{
  "d_mlp": 768,
  "activation": "swiglu",
  "norm": "rmsnorm",
  "qk_norm": true,
  "tie_embeddings": "early",
  "parallel_block": false,
  "extras": ["some layers without positions", "some layers without attention", "local attention windows", "gated attention", "normalized values", "capped logits"],
  "init": "uniform",
  "lr": 0.00782,
  "beta1": 0.93,
  "schedule": "cos",
  "batch_tokens": [32768, 65536],
  "doc_mask": true
}
Each number is 128 + 32 x the weight over its row's rms, rounded and kept within 0 to 255. Layers, rows and columns count from 0. Numbers have three digits each. The size before them is the row's rms in percent of the matrix's.

# o: layer 7 attention output (transposed), 384x384, rms 0.297, rows 303-319, columns 192-287
# v: layer 7 attention value, 384x384, rms 0.136, rows 304-319, columns 192-287
# q: layer 7 attention query, 384x384, rms 0.118, rows 320-372, columns 192-287
# k: layer 7 attention key, 384x384, rms 0.118, rows 320-371, columns 192-287
o303 110:164111085115088149092136120179127139103158107091115137144169138119142126132100155120125097169131152125119111092069180107074152096083154120114093165112160163105101139193148151154088098096088113108130053089116131142149111164087175161167115121090129057108113108135106113149163101100122076139
v304 101:136110194157116082143097123172102099185144105230104118106136126129099103076142099117094142102139106127115159149076160122138097141088150114171127145117133178104152147150107096119134154072143159168106126114157175141142137085120107149110098065145132169157159148094168084179149126153057130120
o304 122:129077211116094142164143068137058135151170132168147141103108185141136104135102179140094095062179085128095149163114140126136159119081148082177112115143076145096116146114108159116180136130143127174119113102169167103103147095062148105064162065161138134132183115132075110159165098147101140138
v305 108:072159117123153113181143126096118153069171136170138151120116135109153132162142160156126181106115143132104136136131101106133163130145126106141099137143087128135125162093111139160114084128095062103072123109146137145106162177164123120142134136163144139151131135146125193111123160094077170162
o305 116:122156142135147120131153100103126145134111100137116152149138044093122120100119145121200150144142174112089142135139138148125099150204101094116127158094083104092140147043105175167184082110134120152100139206064158095188138121172177127095181134120141141126137113147107153057126101104105060130
v306 113:067177174145121159118107088110123106132062100147102084141163148139115128106072176137189157121181126158074074127104150127116132162139113123156197107165113124159164144173082145096108142092105131128184126122096167065104109149076181115156117141125149144112127108122112138073082139195103142135
o306 125:124149109165100128136146126138113120136081089134153072122126095122077134121075116123154166125119136102107129151147136094138096124144199154142147096172117106173137068115159115068115138106119152151133097140097148137125106131096098164126130194119098082141083165108193177095079148111078115121
v307 107:140169120109167142071143164155133121137079133186084100151103156139113155123195154140110114100149139134122099139139162084162088146151162101157135106152090110114113124103162090112093158131124159150154115167207144137139092135096126195104157173092110127134137149157150118071143142179169039114
o307 114:098150179141128132105123110073107158081084148100059077114094088042127194115153127116170119170125152087192170091169160141170193116142101168108099138117189146112123170143139081145097189147172149153111102120166130106094132169120160172135191165145151075157157147153160180110225124077155080118
v308 104:174129034170149099115134093136181131087163127105106116133145111151177119159089086059092139101104175111074172136123101164090139121158128146165152152116141104175126123117098116129122055151121134172113146125103148121183208131130163118111152142136117119123104139149191169185063169073152147113
o308 115:193107077194097068155147088120164122146125086108142125143110091181121155169124105099192133138102133117143203176173185098129137107131136164147122136144110078108105143157082121157091078151139147130189156110032164181114155184083122075148168116143118149125166164148148131096154152148059163151
v309 115:129110134138136166157098137113084109149077111065125141112127124131151098163088139144127170159194138107140101129174176118159101166095068119172145105147114133152119122125145168097135083121122131117129091148123145129087146157115191153141136170110154123107175101105144063117145135210125123101
o309 117:180149169116118149135112192161145105139134135141169066134151090110130120092166144139094139118096136084155116126114134130170146146164131108113119171143180150184106121142136112103215116147117125120146087096102098073133128101164110084101093182093135086132175096129118031059141097179201119204
v310 109:115113162147147174121168159078154134161091111113136130141130118117094137126142129118154082130092140125120162117100148153109143174132173161166074067072118104074151092139055147128141179084095123107125129101144139108122136092149062095146098037103130131100075084106126213146056152084151102110
o310 109:122163157135079098109048133122149104131130143096099137081082176157140096119104172106120101181160137105105202161091145122147091196161178153180110148146138087116170127175139172136095168126125087101153169119180175173114053131096054123155149106147128103142134085141123120135146105085103115056
v311 113:112101108163114192130143160167140149090122159096143138161136109090121103179094086183101127153089151150123156062079133086199113157122082153085110144150108094153177101146205060196127166088140211200111090157078168150167142192178115118137104140117156176087103142094166090131165077115109130205
o311 122:100114159208131154136116102127202087125162165118057170116180152113123152171146118177118186102108176157210177143135147112158144147133131179107131118112096107172074113135102089204129127142094155110126119146149108133126132154115168138111089103153092152117100076132169151069182082083162029151
v312 110:090098143156128095142058155137139161106160157115188148156147058166105177082146159134155141093071150108191139174119143070162145084197156145146105098121129073185146093121129091162096128156207095125114102152108169144130136139140100159138130131122111136097139149109133146133167103084164093149
o312 106:109102207110134157091147151147129183104210099073133181088093154096107144123114100087131160155162126119119087125117064090164106099116152112098150094096187169115172118162137094161063132129188141123178122096139107152115085176105140119114132109166105078110161134100125135128131176095205141097
v313 112:101099177145180094095090126144131137105153091154112122097153069117144101127112145116168171159184157129137168140189066191167122078101137108040128073167083150115043169092117095156156156149113109138122131101128165124132080122157134132091091168099065130113120117168120118121086098087066140125
o313 107:178120142182141131142061129134137074120092112123151145083101103070162134103141161175136191124140118138131109062088166105152133161106155111123137131124091110168069083147113105098102092132161141143134138129156117143118077139136179111100101185135096064094131101123098210128127096134100145135
v314 109:104085086111108109100147088059149107128160110091184154083171108124118079157158116074125099128151108146186128102114152160127104144163074092106097177110180123077112119172172173182182117140144113091110112116130110106109117064162202153153114093102149109109107090155177134099094114114148100118
o314 116:137132041145116182146131078105119089165162078113165181194166163116145076131152154101174167160108128139178107115133204082164059149153111187121107116106173128097096149111131122091083095180150156096162159114065128123109165166119143181170152136140121187065145077131121099100087182116123102127
v315 105:146106090095131119152081098108080143088149141134056137086092101139101132136154133113143122135129129058104104156086156126092146177131082158118108154049137154112140100112128109101148115181092151099137097137109138109170168124143149125109127164089124017111054086092123165105163173073191147117
o315 115:110115151153105075100140127087124107102101106109125101117120146116124193174161068139113126098100177175155136131097151120063141156107113058106120158104151087115118171155094066108146084141150138127117198152098173081113134099166126099157098181109172113128138133080084109127138114152178123141
v316 107:146148088131134098187130177085090125189097107095127099089163110153145105190121151076218109120109143112116141146148095117119105133120150104074087146156118095133149093151120108136160084129131116088131107090114130136047108180063093121120139141179100078066116095135135124044166108106121121033
o316 121:128132054120123149173147129079143127107132145155158109065141149080110140123182123104141098110133127074120170131117089108082125124143129105136112144170155117146132151110127114102164154127104123183134112088152130136073109076055048087091148116130131116102135092115158154111123121098142171090
v317 103:095143123091095127114139208137129124073158136136064126129081088081088173126128160113122126089107158133160128124133104181143123044198124183088121176149174085154118095134095128143127143110169111119012079175127178130142085112128148099149097141110161109167140064180105102121091132064132134162
o317 107:129185075139124143118146160195151113128163083084102085138119104088127069178181134107107075164153151142186116122137144170150133118141106143100142157135143145149062084104149122152173091132184092075030115194087117162175119143149152136100193103124107177179112100134098119138143153083068100172
v318 099:167145163154172139082092131134108097080126142121111131135154079162185150128085086141097088201104104153123094183092101112103139112153089123144097183078152111138113196109135107139093144152143138128154199102122064119088157124138144173193109150105112095155079161096126119145075183178124153052
o318 115:090147150156178155163097109158110078148179081149060139139135075066145115100112126178099120063143080155130138153115129142137147096140115182138109131165162136086095208139196098074125139112108148070087170110119112131134081142072145114126077121059085114200092155112146134149117147172117162137
v319 106:123184099137107083136088126112085167117129119134138130178111117140126150131129144136170138136062120078111127144154170158131144080152129183121132083094127130118160113133109180148090096113138070081033178148063161114150141154148129087105105087115031097100038135174119150104109106181098087129
o319 123:118159104133119092192095178098073131148102165047160136139089113127102100145141159114119106149101161084045134123142134108133107086081079185119145105078104143104202133082110146104115129108147096213096097174159167108101107154124109148163103137105084111095093171102092161152177165122087090063
q320 075:127125178143133159116154117134143195106172108081103125104163103187133131154079146155183203132116100121141152108113141116171141155166162097124105083147086155113116161089125163078157090208127164086143115106201114058174137146135135136155135134111093176107192091078130115160161122123085115136
k320 140:144154139154154127122089123141112125134159134117110139123107109110127131133166144160130141133145116128108173093113099125129121122114160167145117111128100070103125186121116154121091080160119134169087126101149086104121114106147113160152107174133137171111119121077104108094103135130116083110
q321 083:174187185126129180086128157163128152152131113088118160122132127129138146168151143108159183171183159179111155109109098097124107130123157126133113099111129097158113156179208137149111127135096164103098142143182123062104141128097079173130142091136104175117135134129103065091118113110063128160
k321 098:099142088132122114161117125171078126129157094101138127070114120087155132141167120116112108147158144145089161114161108100086089143094111091115092167134070088125125124091098192150076115158158137156116084137136087176095175163175150215167083147163128156125118097145067140115122117110112055118
q322 094:124122104101147093164115127105129148176131126127130174125108074129180128151102128149128179113114151178152101125135120152103149103129149060127111152098139140100132119144149158093110111138109134181121100113126143079124138138148186183194131131109121137083114104103074131128088105121120099132
k322 091:139137108145144069116130098082154090096122126114123075119120100144118141162136113119106100161203130128100182141164131122099131161117117100116103175129129086106140137139137164135127098152119148083141095097152107126097112108166143212111141113116124128139188113090131162126114180162139057060
q323 079:110146116109207119112125115096136153158184158189121141164116112167154116178110081110120136118111128183191100190141099129093180117138128128099103143119090165121128154115070102097107112090085152128114128161134124123090109125142109172125120135133140107116097132144078140132140090132100110116
k323 086:085116093114099134115148128114110124116175129108107135123087115164133139137136172122093134151167122138084174097137078156055131121145148093105083163135139090207139143140112217119100145156172128088123112136157093114145137129103143177162127182117110115134129114188108124158069132131083113125
q324 079:196186135120149158168164162127052152217060139189108119136148158120104140113086137015105166102099166142105135118127198152141132142180176115151135164075119114127137114147139120150112121120137085162083102130111135095112120110117161110128128161151106121160108128151173140110127141117152132108
k324 078:125127078066140113138103137145164142160170112129139124104135126103148141103113099085100153116156178181164128108171091111157164074094144098154154178172129165114168114168154129088206076131110106109174163163077142213110133130130107178151093149113176163049111150122133145152166145136156145118
q325 081:065155084123154174109115131136099122094199134124170134127045146147143128158153153133092180120163146077196172094184150151148106149043150179156123178102081094084089080140097172131113155095166133124166117115100144162166146146120125118153093112123151121120147163118130158159052141128118107114
k325 082:186132156110121140115146170172063121158126095126089083141161147157139124121171132142175187113105132142151173146160161130076074111130166124139104164090138157118096134109144103115080124143177061093075082131160145141096135134139165078125107093097114123093095147159142079100114114138135090174
q326 085:118117090104172080120085130092099128171132152132170136118127127149148158125143163168165153137128096138158134096137103127085125131110122100095091137039130081097144156078116167130107131111120103161163124104105163085122209131160153175155127126133144178109128128091135092124150105071076089133
k326 093:117134135113110139131139134105150100125197076171114092101082109161118108208139119105136167159132116105110177137077079161129135172159143122088128192139091155136126140156146176062123098090141156131120068120111075097139111103133147136175135129099122120091151097078133155133092138133132083155
q327 086:136127119143077108169115146127151140105101087121117127105156174125152146126120131118095103126174146094135104151159155166134163164196096164084145114169169161161125101119091094143171101156099112096070133159138082172180042102098147090105115097128116163109120110203113146100154108175168149123
k327 088:128110096156141134125125123103094144134095133109109140151127124099113140072110107124155121158119153139135070118100161090133159084109117143124124106101181132118139106131101093162114173138156117136112169122140131140111109094136141099136143097140175129144152151147155141139155152109151146127
q328 087:159112156129122133166114140073166090160100156088156138118102171112160128145125110085114118195116152099166104109126178168111171120120153152138153148140176149107132131139095175163141181099155121111127141092154147173141104103129128081156090158144175076108143108094151113138155127096172215094
k328 085:164114145149174164100142139137130104108094142130118102087137121166064123150071102102105169157144193128144145118125073154118115152164153097124143064141144126088083141108134104109154117177046084048114112099161156126136128093176115185107149137128172151123153068102152113115117140094141065171
q329 087:079146106152091147118100108071140157131103082120174143209148142205128150124117071190164152104143127168127158188144139160098107151113175168099129103123154111148100114101128123104175158171205116169135109113172130101145178132150171134072156142131090145143127117124153115177113174065122210128
k329 083:101105117189117138125151134134125136149115186128124157147114122094150182137168156125127153138148070144134082088089132088102112150106133178116043138122155119143100121144129109064173157113168105119159112146131163159147137142144128036185086177157233107142154138161104110162187089123175115106
q330 086:113066138095062138096116138162160183147136171105173100102073076118108122183120136132119148158103165093119160094136111164113119141196123107155125111176206136100100120170080124147073060129099172163122107115069155094195171144138106139213106136184125159110169105070174103070100090165106135138
k330 085:069172118184163173137075114161119103134177121156181125124106117167097109143054138102106117126152137099112162120171151143148114144104167107088080104129138162139131129112150067200156174132108087115088076110112141090102156111100128109111170076161146131120126137088135119114124142140163158069
q331 079:155093122157079166110180124173087097068181113169128141121112121147182075128088100161162181119103126134109187117115122139165138134107125122199120070132102121136133160170071153157110153150082095143046105072080095127186117199067092179143174113089116112137096117096106098106164172149103047152
k331 081:073116131123172078133133099155183097175106133112159123135141087141158150150115166164186097154067184074125110126095188104075133167139119104155121132134135082196132090083177107112172114102084105136063166130154137117083128137161149095174117140097067137106113125091163058154115091100104151113
q332 082:090204114123103139152117170135126161119138169074117054159139149125104165122101100059118069085112134208130138123105105121139140088151129082134150088120113121117158133116135152087075099130144144120136114119138170167129134072142097162110098101130125067132130184189133220135143153081141157155
k332 079:196160123143173117095156132095117177133122106086083107127158105140147145170145121184117111156158123112098092163228166105130138108146123144114127126172118126150178173143126125147084121133153056130124132115143158103103121181151138186073107172086133093135120146161149128117140130131111141075
q333 082:088136131141107132175167100127152107113103140127095146120146093114106124099148135103162111138192137131104169183144140107131162117086141130183092170097113126087102125087180108156080154125096122139150072123112128201068084162131084035161109159128125117093087131149112089150174095130118105140
k333 080:110130113211059118107121117152170155153122109139210146093135123180136094083187129122127141153100139176121099093153096160117133152124120095086138116138119131157119115131082165099118156115128104130133117152142156086136103169104099173056107145118134108112116162139143147090125133065055160148
q334 093:166107123122153110107156124171129169112119133132171090097108095101093061169165134116082120144157124122159086090135112112146143089095083176164189131124183104152192100132167088094147127148164114122129166108153152166129084138096095162089117068109104147174095157109169097077115155109161103129
k334 089:093080166137143126072103084134073090112111089171081154174105061134137164138126198105143129114103127110101095148144126152161187143189114117081105092068139157133093107167158082116126179091118109149081111169169113061140120161103122127156041111150151093159146168160079110139176095135170143053
q335 083:143139119103056111131105099118126134079197146135098135169168123179098158151124127171116093141179106135189141129086111109147096088135142110134115155192164098126104148191155122106108119120103132106113131112114118125096152229144078135103131124133153176157071081146130097114173140189118059153
k335 081:152150168133109103110159076134152068119082134145147181095135129093093098169157114147104239120087084082127119119144136111143181106112145147135109093106120119145173150097106052149111158119177115155115161160144132154138124118102117101131153164105159101182117173110127104070106082108119130125
q336 150:099072093121130125148172147103125079119094090115158160136123146112089112092105142086094043146101127110113110162122179126115123137110075154110143149115192131167136101143128131171138156103166097110125134169089084180101101106111140095085144089130120113123152163160157115111127124129149174131
k336 077:088152081134089132078167153096142140122082140157140175159177159155082071143110172100131134084115158137177069140121165131158091129149167108151168119147102124073116097145150130138123093113145102102151152145129169152129129177106137116101122102159113075171144117149124129149155130143104187161
q337 092:174102129123158106114140136149163090137077135134159093153148153106105151085101100081123149156023114093110118075089161153158157126137097156110162120136167175158133112114107078109152115143076120097074148136072158125122034097126095107106092123072116150116124124122188163109144110122165181112
k337 082:107122108155161125106097140123101158093133115168078136118212115114129165130125124096121106074118151169110164096046136129115108094098098156142136080157219126128140105159153095175149142116130096169122209123114135119107140100152120118106108157130122143119115080083132081146114118075163123108
q338 073:183128149106122092178083135165167097139150137123114144047112134117114189123119110143163151208104100128063163109093150166160168140160173105099126154187160131166122133119154081112123170121121113115110127142170176114108079135143097164070138114152139133109153110099112149096110176134084125092
k338 073:124124163111173111138094122158082130193137090069130136083109128132119092199112152134147214130049099122168205149107100109114099139116094199164180131055139172175150115144138128123159078149131161119144127154106117129096106094115078117153131106135108156083111096105134148132073088113155131036
q339 085:150130127115170065135132138114110131154126090131072118068152176129074151111087158124112149125052114126111139107132155118172149175141102120099125109136158120110145164127093086162138176132117094129126132147120128095130064124100107112126110087144151166108135111115169109118165131143096158104
k339 077:109168103129130139160061145130093120125069128156105127163143168167109025136122059102130152134103139128158123090072124160139151124161132168155113125121092190126121143168138127112095141102133157130107160085106110103130110111139084052113141124114133107156128119113106079136099148098136153129
q340 081:142154140150124152126134154136130090084086070089141144136138117132090149076148120112115078132106112094114128109143149085163070136134109186143157079147133143113118143107128105101160153170116103079130152176146111173134092102114109086081110107079109135167093142135165123159148101149133133097
k340 088:176117144125106162119127153157127161122074133137141114126155152115157126052139132099142145112129154110148073120084153125151100128141115130166123067161196120101137098123150096100171136110127106142113145101103126127155135114151121065129128117189128094142141138156155126137140193120155188120
q341 084:176104171114134127106163084118106078086142124139143132134231138112118153185137102085089101188189188172146211114138123110120118115061163127105124110101092100134130196119116146150064107114143186143113176110131068159078151119127135139153162095104148153129107122151118170103079074089103089095
k341 083:141147090151153091171086082114087172165188145131126196107109102093120075111098148169108121096143115107146188133085130154087131102161113114138160135073091067104131155073095160142151116108117077092137100125115154089135080156156162154087109122114121131090153097113137189126133110121119093121
q342 082:108100116115162174165138112179178171118131105125073109153153135155080171114088175104108113119030114132100066145148167116135121108151100138082142123126057113155134136138143068123107152090128128101121133208122077155102068053172098118082130078178109118142124170052144130165195158149191147097
k342 086:140141174114104143111136136096187121149036148155191144155159118135154162101051131175147101171129114157099116125130127132151131208105109126123082105162121119164131133147127101126164189116100090095132163136188140168138063118153117119107086132117127097093113152160136087195171172131147148150
q343 080:109139152099133105130100083106100137130144149115146118102125083137170083180146149128138135178151076165150133122110047168108158067111181104114122131174134166110161103079138106152118152128161130204170098138149146078115110136157173159154145165082161128100134085124132131092150124099103080118
k343 086:102142134124127142108152131098082115167160150113081150157110113141107112191121095197119143109136113045165138105105147129118121134158143105097067130102102082163131131093067146151073064127128168144144078106077120105135110131120114219170128113114089134086133068112117124108088110084139092089
q344 089:101154103174113117159143108115108168077115119113177134120133077149116082097061124095168188082080129128201057101184083131143166154168173127176176141166132141158120109115171105129109097121095180113124084171171158114140099157118063116123152106094159093117057158181143135096076063059094145119
k344 085:150101105143121109090100131096153144140099139139093133115095163132156135116120078130149104142103167101141111134090078123117153134137149046147150081156100181150074093139123105133124172177115140128123115135136098134115165107132141145135115114103158194083096205075095086107116115154112159142
q345 082:107150188135054121123124163118155111152096103144132131108114154114148163092114163135148157107127126125099111070090178094125112084129166129154118120153106151155080168151054149113163133180146148080139141107132112110140124136196159105108156164131161148152128164112202103134133128093078145124
k345 084:091152135128136113114132082113133129121150157125124154122122159104109181127165168092122177146108149053184135210140129173140108194140117150145122125178070087118184087136112204128121120111135069114137109147134167086073126112133122107134073148139107104112138122123120097080115114141156112142
q346 086:116073139116142101116176117096124129146133105119136135117130111139067109152141147176096124122098146090131140142144140120160085104127141140163106108138212163139109098145083173137162100138141138113115096159182142125137133149076147114099044125161157100100096173119069063071127158149146122103
k346 084:114185193129166128091153122161126092116106106136198185146167083094102210060118138104138144091119142121148135156139158094064165131183099107159125121127063112098088155109128116096083096145145140106108126132129084154132148121131140108051148118126110145070101137136122142207154229131072180128
q347 088:160084161123147095093139103199099131155110151178138095100119154138144179149104154188154080128144170090155143146138117138145131096167126160170125154122082120101134178087133147095160103164177165126103236124134166120119157081135167082123113126139101142144139128120159110187124149146136117106
k347 086:102132148120124125139111130161103177099094113154105202111139173142091104111154124173072157134085020100110065139142076120112148191125188076139166154030137108151128177140100130148154135064118066091167123177121104118110122137120129150156127135149110099102127088117089155161110193173159095169
q348 080:120116184129152162121109130119151109145164140178102110162107105145132126181150156077140099093154181178151126105130115073150110128103181131139078132102114094104142133139115139094104125172145124203168159115093132132114145146147148123096099141191155090162073115125088148125120093155113109153
k348 079:133141152162073153112100164085187160113109137158042159164137135140081112114182225148129093110068111149161150141162136154142107093173164134128119127119156148173137110145211148099166136083189101133146146158128178199185096153138124059136174135135103143095132114152113096135104176115143117105
q349 083:174147122120141186159149091114125169145122115129202079155131103115086001137144119127138097139180160173163115153093128145139141082099190142117115097055093108115116116083211132182139129130100099137124112120095166104121113107153100093140171135208125126150115121094133132120129133133080086121
k349 083:123141131160071118112143169117119150153092159062133177093159129135122212136147163120175064125150127083140181074177133165098098080132162133133149103156143097125151153139123126144090126083157151132139094165117090125195112177132148148166130144119075108144014139147111122101147119168173143155
q350 082:128114128126137046120092116052113206220157113145157086059183087126086075207138191090171099104143109153150118132138121135139115169170089121143103132155140116154182095112158085132097114094160107145112165130121110128046177162141155153136146116111127131100064128124103097083165140125110121171
k350 085:153118157121192156152172098144147113140124119121169164117142152137138119082128116115117152139154146134131142133084146166159194088172217118090095158153145151053145149129132108156103137135108121118117117163135145136143075088137082156107136093160171130036149082187159154129149153125160146095
q351 090:168140196171175121136132124100039088066096186105090161087112140135114121177147109125144090124119126120124119136144134097119120138145082090191102148122137141114160107119078103135076137148127156149130109130124174135120203167159152118131053150041139107121077146110150127160132081151118123100
k351 086:159096077178066104146149103113141100125139132156173123149141193134129130136119133164118123119165115068054186108184122124110096135104153130135126117143136081118163063134119124130116099143115172137193140168138122146129104150107087113129096112187167222097170162113082145149128166057185141059
q352 084:093182182147102112198098125153164134126126146137063155108170133096187105085168113118163112065128102117110133077128140086105074103100201066193127092068129102153115093090161078139093132178147136126138096116138128140114109149145158171158164143160095115133144111148163162103116073112103141162
k352 079:073140144148109127122177114117140130144071123118111154142097163098130112113136074152116198210155111117087146096118112168154128159101147087129087131104182086070135133139047152158151117112117165121141091156076165083162115126141114129134162160178124117118114118113107088097168123167142084163
q353 088:181095102119065137137154113062185119076131136113150130065091183052164160151083174125063199164143116088110087106137088154108124140100140097099158181084145141167078111086150112112111122126075153168140114126110120105129150173150204176111099105132155139157135148207177150104162122094127125151
k353 083:117104136119125116180168095142178183171110104179117195132099136146168087130106095181184125132117178164147175098118108078148118151158173122108113142147111091136169136160095103113096122101108201123077179125159157100107071128094152087099111135111139153114154124077112092128157079112126169114
q354 086:145075133122076149156158153122097210124100114119170158119121132096147141175097155101098134143145182121118173136143126086115144179106160166110115093151166127156155132144152125167127140163149113201101123116076107102095158172127096150130157169082098068158055135146066163120123110182082167068
k354 085:086146094115095138109121138159061118145114144155144124101134142067085121109122126102164123105156161120105068116102093130134203115143131105085153145153203153216136129145106104118147154145158105104214128079105176124129051141107127068110123082140098114150129089144210133135180109107139079143
q355 091:084182112094101193146099133082124124153125123122123107178115145139174120142113124144166103145160119098148179089123171178086112127107133158166126124084166114102153075114167126148080210128151136103118154085159161134109077125095106167119134167136135118119173067122075166005209136135146124163
k355 087:168183156126129090103126177158130154139121134192156138124139133113120097087118120116092153100127108072143119154095078103146145115082174134077128191107137175090122189063075124124117148127110188106104087113162131134114168166127069131039134166122122080081103141110149175132116114117113193194
q356 083:135103141100112095100070136146152151159118080074134143160124154119158101134180167074173138118094101119138084099080123172109153131147083140135105084098193092118095117120115104192148128130146181177128142071159189099102122090208116126160124103133168130126118143122195147145107107087098109170
k356 079:127150149098154129126121185116122153060141145124143159146136106152120160115136096133060098106182134078140131112168163103129133116139205150117122161087095115141078152098146143120136078070172138137118140122064138148095067102096097123121149062155130144124147098140072087070089130175130155107
q357 085:106133132145201116122190154146082114101166103123107154123058123177158126131154153073150066177128179117088152169122132079129043094134123134161163117161074146136124115153167113132119137154107136079080178118122152121110097147149179199061174151116115191158135099145187122115130134134148140162
k357 081:157159131170138105065121119043178090138115208112122137075144141060119109083103129129143119119138136112144151149104135116167159131089161146071090198132098096122144116064116083162194122156101161145104161126173111180160137129060101128124078107114063129105149107120096158142106146096136096144
q358 081:087201135092093085166122132094068163162086141163107129117087085103146062132138115112132122109112094183143126101062143095137082088142132135128147136098120096096121176107102093101141118108145137155149134135147199121125135132138167121179186125128115141109161090186125117155131106153154154120
k358 083:160119155112135143127121111144147078129084103103108131138165136186172188107101098055137137135139105136082117146113150145145112104120128086132114163159119161123045120131172073119138159103128076098134083076196127027142135172093077198118118163131125095109087117092078151138148151137142118096
q359 082:102181099112144135156151142159105198205112139063090158137136131155150120020103164118155112139149109168119131135110111137177077145181129147115127099169127097166066121145135176131106096146140109106125163143134138158112156092127184136142078124117118106145137153109099141106155148142125150096
k359 079:125100119085126142175118105164125125121146149124130115176143167140118101083106127177122128138099183087187087135179143149113126102091121122132087126130128152185134114160150120115196137121098149103026119174120141167064137089116044092037148128098123090120124068150112138153153129233128128098
q360 083:143111104148196115173155108097072191102093167149137159103167096058165142096145146126083178105171136149107101152108108132158184131121211115141158166132150155084148188130150136242190166123150139168144109121080151144102179150136139137105107188157139070146099131178087157096146170103124140074
k360 079:128137126095101148195070093124186142118090154118151098054151146117110157116152093136191159141070145083151114133162109156122147161134090099079115084117189098123099060130188108114152099086118153113147131054153154134142115113156063138094142129081124112140121158098122115216121071083116181175
q361 083:127104087102149103119122151085132079096123101101171161106145131142132119168141119136094100144124195119094086115137135091132081105086154158161126188119114148140143125148146126196144157130160142086056123172049168131092203091113150165112093099121200116168141149106053187152124129162155096125
k361 081:104126216151176097113105140124135103095108154100087103165119142136112116190161109078117157069132042131126127134101177195125108087149133169136149143173160162156142112147130142130143082135140164130098179123147153168178000120126098091094118080119136148114134116158219078064130104094099111101
q362 086:176151175139165173124130075129084161179113141145135083090156106135115077165159115128090115135110159128104141180115136162153154034150123089151104143137174134124165132177098104041158086032099144142075149117188154159137183156118128128114091120115135109098144226133140113155095156164068101116
k362 081:116071074150083134157096103104105127167163165193148129145157073131081152121102077141114220145155151105118098097128153076077143133109114150083247084193063128193133169164137163149148125114161111126104074120108156133127113111122171146198132110149131089136106110145090129112167160071142157149
q363 087:089135095147197139150123116160104064076131117100112147126124132071110056112164145128144192117191109093169120061181113131155156117174068124109146138099071160166096129124129153142129176136172108083112221161104114145132154172112175157127167125082099118145135096175118077139104143098133149141
k363 083:140146153110115110088139135120097129061147109070160083104163112126145161081135150195175138128074142160157123198125134125138106101109146091149129067102153148104136134118112169103123072152117131131123138142141155058130077071128112107152078130124153085135152119119134130168090102100121108138
q364 090:136119125140139107088160141110157148100164103123138097088136094104091151136102115098077157145144182168156126098117175136191127066109149137167103091117184116124119076094085162154111120151099162102069156094152101092132125188082117124124094111149118105099102119134133124132082109132049134093
k364 080:124080155139116110186136152141135137171094126177086139107104135075154128110147085127070102144092126168128125143074099105169101182097130135142126144141128149123098147144140146161106138158114121108080103124179081108122128103092163152128123113157130067183126151080104122089183148152135149113
q365 077:153117180162097068161130075103121092155113178122113128128177087175140143158158107153151128148157109141122139048157124115132112088136171136109101176093114153153139130110065110130096100144157094100128060084112102124124143096113163127189187135117099133187162114118162054176204041101167168115
k365 082:098096122092104157118181110153106136163148125098099123116125136175117198080045119137122133186122073127152042168106144123132119143121109139156093150180134138122122137126143083170117122084131119199159131147097106139112160149168121094139070175118194170126116170168136160103165211145112124107
q366 088:135135125128137103136186111157163133177107118120142117147128116156088172071172165082131043093128107119124126171101165103135106190124103075155170175104137112145144120059216101137149109162124118105144183124132138165126114176124114060148145166137092101142094101119113144173112184091119149169
k366 083:129091180140202185117093078113080094081133100096086140076124195073131140164196108129117124096109094105171183129159072165080104136106131165131150140046104137130177109104098164159155157167097140070104144159143168147105120121107137162148058124176165115122133103135142168121163122137129128154
q367 086:095041131110152127110110103211123120143169127146176159117174165156107192156153188180104130106108082116050094128133086137154121145101102144138165096138104107146113184075097128103069106079119204142150133112110143116091104111147139141117135046105124137094095140172192184155101122150179176140
k367 082:110126128123181110072112117093160105116137122149097094133071114145070160125188120148098064151146120137097175121096172120151101100114035162137121118131158160172186081087097117197154216138174130155103180176115132071131185116123126146090056131146179125124123182109155111140155079141117109129
q368 080:112121103114155186127145118103087153160165160161073143140143100112088147097095119108186065159141135075078179110166093129163088099170113152134157127115116154140117133133068118153126154149138122125167102121063103188156152114125178137092134141119061119101110133119168078113062201128127163056
k368 084:200076127116165185137104128114142181144168151112150027091113123129105139147119133171132122108165134211126137185068099127184118133121127117083122094153125139133141179165156121126065138186092122121108122107155110123061133151102128126138132159140192153135180163128107164116179174098156111148
q369 083:139132127189140152166075105119068122149135125098088105126082153140141152159131173083122124183059096096124097076134100145117121140075112161109144152121168117136102125106152069083122111147079122097082102129164160156155138156085076156114174160133136193174119067064103116186145090136093111135
k369 081:138153131113101092113149131080153067095150086193095149150166089156116129175114124121103214172201094105114173134099119107149140149143127102143128102118184146125125103119156124127118128132159165130141157143138140134107131083168141150077139142128156150159141118144092129092123131165127084143
q370 086:086125090097122162102146110175137149133093134114065208177064129126141142169138095143123118087086102093133128168174128186157157097129130083149183135101081102095131081078136125135155148120188148070093072137169118117168067151121165087119104145102084082165135132109181099136156116155181092075
k370 085:147148167156194143123123101140142105098144135143168102102132109146080077117148096145128186158157099128116121136126146141169123112104080148146087164140157145169129206185111077093138125208140148158184199181135120101172162115125113149112133167183110187126132181113117161153143073134128128130
q371 080:073116059177121145150096163132136119169106083143128136125123167109177170111128123110172102093130059092062079165107131105094151098137123134112163125077113104143193110124133168124109138104132132141087199170156189165101133159105137123092113148062169110048170137125112124129153168071102120190
k371 080:139070086121165108072059082121103112127118120134133093145122181122099138127158097106149159145077152146176120094071139126134121106170108145173129099121130133229097176115110133050128126138087097191124143136108150111063098119145126166112099128138114092113085108080113148176128167171120125142
q372 085:089190091124088134154088113104133166109139141147131156102127110127134062119145093101158204128201114132080110130156122097147135088138115106137121087165166085167112134097095095080156122127130143127155182097102106137099157133087118151125100099065114172123125144179126109086165118147083089143